config = dict(
    norm='rmsnorm',
    rope_fraction=1.0,
    tie_embeddings=True,
    parallel_block=False,
    init='uniform',
    init_std_o=0.0376,
    init_std_down=0.0,
    warmup_steps=200,
    steps=3401,
)
Each number is 500 + 50 x the weight over its row's rms, rounded and kept within 0 to 999. Layers, rows and columns count from 0. Numbers have three digits each. The size before them is the row's rms in percent of the matrix's.

# layer 5 attention key, 192x192, rms 0.116, rows 105-191, columns 128-191
087:546529427510482515532550523545469478508529464565495512463471465542504486535445504575488593627580608430436453478550492519550507484456499577513512457555505595506568468525528539472493544516456469
102:404411537476560628461522509477509459534506550437560492580528488459568551580515494454531562504538514538568491514476518491484493541686525605486484456545438401582566454480547423566478555439443559
108:484486551470487518434538462413486569491548526556519499513613563473600543432558511494487518458451425485549574578533547543406450508590457476502526520455474465517524512512479496479540453480499512
097:455430522536446547396545429429432419551549538477421507547566515462502451491499479450467517488548582543375484553505433506472509505529523568463602515391556465521574445594547481509527511503442524
101:544506456481509536542528592533511487450491447491443497433408537489474552553446493537498565469437562490453477550565485466552510468521577483526503483605398607400491408493498506489482555492557521
104:513553492582504442535557436422553428486446474549358527449456548473483608563502512497472351366445485532436468514435479442555429455383536537476495487424533547418429497495500564504480489576496511
115:414457526443483436429465452477495546569520544481574539516469516497516506474539540434482574483437484394455496553624447496460439549529422451511528504531506467469483531549414383469491417544531445
094:475471459483463481487595481589518500555571576472524620499558539476497461437458504535529495475618538452543480498525452459475528501449615443535487512555472429462473571504449495529520516484513513
113:669419437552543554462485486496516376521484438516478517490407440431537543545548441508567405482532540542505441424439470459567491493511476564503490517500502542538501509553560462590511489521509480
105:460459560510532433556556483478549469496495511446556498567528627518450534415530540461590572530532459517452450532480435580485552491577545482503448481463508509515572410538455517518482402522423537
106:428525536501534502546541561570423620511622430466513452401476532518532491501480472502503488556549412500434510473448453543571546565475403490468440423515479495479476580492482530571463430488476459
098:504471506486565467568439565506507437485453516563567464554496451401433510435535505513457490503561419545540464481542589550514505508505519423487543459561468566487454428485463481498543481468545535
108:560497484443585505445533565510502585489449527458479442519502485549452448530520487494511428555496533511489497440465589493416478487566504577500626511499550510480508548543451522490590474446586560
093:577529586475560550472444536563474521501529509508537492566418500528511596582489554556549521491498461518514449428501508479494470477490467459440513491532478516530489538567540405482537438425452477
099:457501471465518469553486551530470463517477506514443532413539537492549551468496482472495523548508573495515455534516494494533396522548500474504497518524385545563524547597575535510454445501503503
107:448436471577440504508494613479421519492494541584441559482449512568549409505468580532584601526502527598532446454475495464529457473442492548488523517561542473453545533506459491474478460430572589
093:504494511464528598531511347484441494513450532417459512420423601508512484495575531556507411475504412453523606487566531506511546498472495463553498542480638516456442417555507541542571460388492522
100:527507554524525448547468478569584479489547533393503468505441487462540665538462582529499463421553599530500510411646562493537452571460517437505457598507418451516525542528533518584473492483451513
109:512535479393498538497442485539464527473520506396486446470551475480583530516418504523480444509510515572590493543385527427541537496513501523528455458448534466503435504549581459592519412448470568
103:512522449525440450582501521598571523593459521490509554516582520568507561405544397425437519496509533566415509652572500512501544466482507472491512596471413520529542517456496613548551475441436462
100:468495541469505467411484513479523429477520518541505488564536413501500494495594479474404560552523460564439480475475449565475435454408406538543513561427533527521485529497453570528472569559487573
096:559576470555567513420531497507496564530560465380557514438484448464466504470463465427496561526486445529485515579481481474507510440443406542403476468443489461488415407520546507501495450510497497
093:415466474466503562483492550488568538447472486584523511474401477467463404553493454554524626458526504430397523523483500419568461495545415453468505533396431514524520493442440589468540463629537529
064:485503526498536480500570443566571554559509451577531567483504513484476377598530537387497528448538401462525481445509459557566501508503524431419472606467608454474489494566500480470470482577493502
069:499456433494526544635452591529475499549482531525514485426543502512421509492424483501446414608502549433477594493498528494502449494436490561543495472489489638481565504484452557459571567522502525
070:530433471537461553562468619588548444463450549436531440571542476426520576544433372588531506542482554499503502441502507484468590586548532533593448434398519416421526483487541478464517543456540458
076:524578436480506457562534527483420490539524459515525433508556495461507524462524547454548447440436508567481459466442489507592464530496505466417503468455508434446473537419461461547582390549590455
085:502437510488495502438547457503497528485507515519521537521493504490553550599631558584616512528572476493481487479587535503509503522539460501581513505523487533578529437479522371446553503514538477
078:478558482435489434507492438483505411485517500543504490411543537501481441474515535478472456428537421444493492415469381474556498533562426515499547553526472493534559416533485475542500541566558499
085:537485406567491484456471527591541489490495543560448537520437538416436492456485410518492507516465412436525551522551521608509564424483502465511578455526503576554503500536536455482547557433505464
094:567605565594540519495382603526534512404451533456487475506455562476482500461432513460524491468511562453485442419423592410452461522461496492389434504382474534491488490466537587492550472473442513
094:625500542477436522613461437522492526496540494527541436539494511520595416454556548566555441501473413518486517518507496563509476534507465496487504449421595448586486472414447486494564519431597569
081:555581493472441446452484531431544455512538505511547531549417518525501416564488594492548489456495537579527496498448516552447469434540505449481459535450530443512531496438518568518499535412472501
089:489381413481424530547479531607531426554481527567519541402481513506408550509426517529475515479455489517495524517481502493514528459520468458469520457474578544534494464426565576578382501448499450
093:520501488512427464524514419485523415507584566545503552555500517540570416503535531491520506491556454446429530597544582524467485635508471512505565527477511484545503480409483495477507522481530497
087:467511473464496612477452509424514429470525345500488506572535491515471615458623555399463488440569508554479489489544420545521584477491507466566507536490492460503591512463398432542547514471452440
092:483374535458482526577515505466481490504513490482562517572559543480537386545521362451534548476516527510562470459428507629469507480495463497531489451520478407507478538564523527442568433535548455
118:583541539406490509523499448468504422515564615473477498485528529537564399527560636506444471513506440483556530573557476542404463558544518482536478485455490503477520487432484540443489538579551400
084:524433507481540608463488507534508433506545464511556518487605539485546437526486601464552481500556465473491486484499452541459478560599473541530498385492566531472530496463484472466359451537459449
096:578518559498534528477498539517525599479537550507514452516487521530507574516440515504529575491514514520476422468484527523546479395546590551515467446588434503444474526485517464458570576478423418
086:584561532538476529551543477411531458480495488512578543470468504450515534579467468414533455488506360433498448452533505481528555487472461528537540495581513556485507541510485520487406506459459465
088:486510460561488557463567515473493519510420473507440458478537478582524470621493539579495522457493508529630463517612548483587536519436497490435519532471500523461600526441503490516525614438486376
089:470485458515507500455489510465475506503513528479563478448493534466480404564533529559547512505525488574469569510497447518423480553553468511512513533476521563481578492568441482442469547490452494
082:564532474438474594477390392548474519508478466462519524502472539545427483527496484570534459483513534518500529450509508496543531514426521450418486492490592508590466535513516492357472472556494573
087:476526501470561507516547514522500575525488467460482531479476431488605491500445510387523462517553507572465521523492487572548540490534447489538525463548459495465523487532463466512558455590471424
086:534522530565498466447554472498500510458469503520511499497451486493532558541503496509421440432561485463493532486570495491409515436479599580514546560508384494493476435532559490463537604646522510
098:574407518517447423492411431549530475495514438610536559535561516494529438533516442583475494459474509427455497456505513516526509542580483602484620495547475596436600540551411491525505476498483429
089:416417505500465455573533474511501484538486479526381476424504463516518481414532472507547434449460434455531540486571539609549568501518466554469533493505487517560496543407486486548498547478438539
089:422548495462513488423502575504511537443526437475500543581525478522486526470518468535533510493514472566498455447515434601548533486466552504461505478495416534436543541464438510577518568473606535
089:468387442508486513534598501505497456594489393497490524508408414500529449556544562536495489615559474468551522401484470400523519483505496528501459555460399447533477551469505528574510422508528479
089:483408426428510473589410494578555463562556500590423557621543497449464496467493470587458466531463476489547486495437425493476452483514586533437499440579522487509483475620490495559505603544536451
092:518404490572533573514478416480435442484517473489592539485584443514553604465484562513542436514501436520514501620520508590485564439444438559447504541507537591469530491557473528465467473451453610
090:544523391469582499539521561521549506482494457485511500458525517433382524543503382488436460474444496440439589372451551528471541457455535540461521484400532587486480532493489595484577508458476364
088:425463483507519540535521554487448512611548445478541486560548477486521473502495508566486502509404509504471489606592491474479620579510478404431594498533454580481541561514512417462510426570460467
083:480484529492472506517517493529505582460472523632449545439565454506529473435623451446471483486491499508475497599496524514535496519478541589440506451422611535631471458546547526501433467506566493
047:525345533588514517565492405560533547501493524464561580485518440482484509449493588541530447553472524489550413527466445465497398443571477486542530502479457567498551460458530523469540473576514517
055:661565556495470516541503583493472589465466449500454465525504475495519447575492535471445576537525496501557528458413515522495550570565506524464516413539496526418489503504582442557550571511475508
049:373470454445444427554559462477510459414457529482508491498460523468529514511359502510508406545475483491558540521470512519589552573493440512542533576421504516561580431415532486574524384564478437
063:558614456492470509537486430434508506431513490515447512526454498519514460652535479491408478485509484458542587427529529541516483548553523522495535488554529527444428471493512487502488562492487579
060:453498442445562539529472538507458527469438514422443522448542464484470517548384528527495443512454503419481527547586444473476484462579489581532506529491510510619552511489506539450503553435547497
057:354434495524502474449442471559544520567530533492602524465516444543537579498473507518522454495445449446512448584477468484471446516435435445529425459415512427542628663551550544469497444405520400
065:418430566557423492451479431507501521549576553576586529519525502500593549493494566465518439457484443482512449563421479468483450484454493438409426481391484549497610579582551522506503458542478432
053:432526582571501521510536594522479454496539441482475557552478521569501411567594487538552520488531583482447510488436518581574529550460563497503485416528544530482521450441518559550400553505428526
067:423365576493520492361532474451503475584535480550588498469495485470499638479482447506534448518451449491553455497520426525413426489480493442412467460476522464497534632493471428506570447517488419
060:421520525599480570407525509471451520468532402482484481519449499434492451400527490390524477390499446433445428458357446478584559576462541460435447523473510488520514576536518550494481465593556543
079:423473543577510472400503464534486399548559462509532453466508470492536541480527549435497436397453575451433438483521464516515512519456547387446452469425495540588514575487509560496548495527444549
061:530462544548525557527517547471493582416529441478478520541497485547459424394538383595382533537512578511480470380489574543536518584552545600496559457547477483528471429440479483390443573477538501
071:565521545529556574487439541443466533441464475534476544503487469577494405550533614500474563456529451443482558378476587491541534543582514483530575440499496520521452424409457514429456527459518567
086:455453442517475518432522399388369463539545517413559463556565560544537605504380460481503473494408417409479497596481545418547498425477561537421492572446561487480574502547489468537509486491558482
105:493528396450544467434581458506469520518510522409565445543444551548558558477481361558547455502457439481528505624492515410581506479454478540420402567423430481439538584488477466520512447538521499
127:457516527470528389540529557678552537468520549481479524350519504511445595498517481507583520463566509562503493571584347503485520520451441533503459543499471465541519431511490530548528508529486438
145:578457455502475526583430467492441509574435456514467485542477450509473526578452603502545561487533485466427446514477534538433490546548522548479504478497543358468606502460539495534531513482499510
133:561537474479501453542448476489511560614399449489477510549432590525465602443565500553546384524553551491503560545494472623484500575510535510581570519558441540454478525450514513372499543421470549
140:469475429514472490461387507454546508364498510466487551469479457417493391467557611458466461544553502447509487526515421513531445556521492488501460540524417510520494487529502491540509505512399477
142:483431475568502502530472581427407516529560544599539496452497522475485546505536381552530491479476472388589505436525482471515561469591502572550422567557498500584553462582489492420425530528493527
143:537531529494454507594548472488416488488527506466528477515471566603508536482477564490546492542449430529484457481536476421600483413457560602413471613460508465464495566516470499537424524510450512
144:493477420463532485454588485481541498414513523501424437568564511585492486471603426455438594450372507458393527534440563405516429496489415498494468497475554543465594478468528560415482489478530478
142:445509490426552418547519557481433560479554483474526553577496476513518474489427492616547507477510482476413504558396460557562409561494564478511516580515563608439512466482487468521443507517445490
135:528603465503497439513516397524520457614482491490558543458465448456531451501568456391515543460565435496531494527507515516555474516546525444539445479559465558505470485465492448557504623435530523
134:495493515461584483550487613450504606555568586555488444532476465494547346469595556502500395433460455470559441481442510612409534453603576535430534481483442499563541492468498475476465429503434486
134:533481479518444506508533536569535419530498389552457455487558624384501414472533499484537532481506453481544469526464384530498513547514514534496530548552535413494578547512442525490593460489471568
145:581437587401463595475537455490573545531432500374568463574440474503484574478507589544531551457569536568459477489474364510477492514476512492519503533585442454478472499597438485514453439454578550
139:464487392530476478666585477479577526566482506464521535510471496353510398479512574491480484470421502439438501601522532539471489461565496520507464526518531461426565499433501523532507510448507525
141:491549489446464548491527353491494557526501460615502518495426479543431523476466512502557560496462510520499575528540499473526431572521475512528464534486578553393551489491528523523535535528506352
155:459576484527435497532517572542489483446565470335438571492525481481488491529503548466532560542391460459418573497491566528476496504573505511507477424511505490522490606591523506506593507594584586
129:468486460505518550552468427435434452484512507396461460490487601608512557421527458466441487487507524548522519496477502492509617494442421554527383465414398490455439507526454593485546489556549470
136:558540494453469524536524449501465510568574515555515477475533494595484415497574543584500432387528562509474515552580386449503516504405454446457492500489413529531471444580482539521461530475592498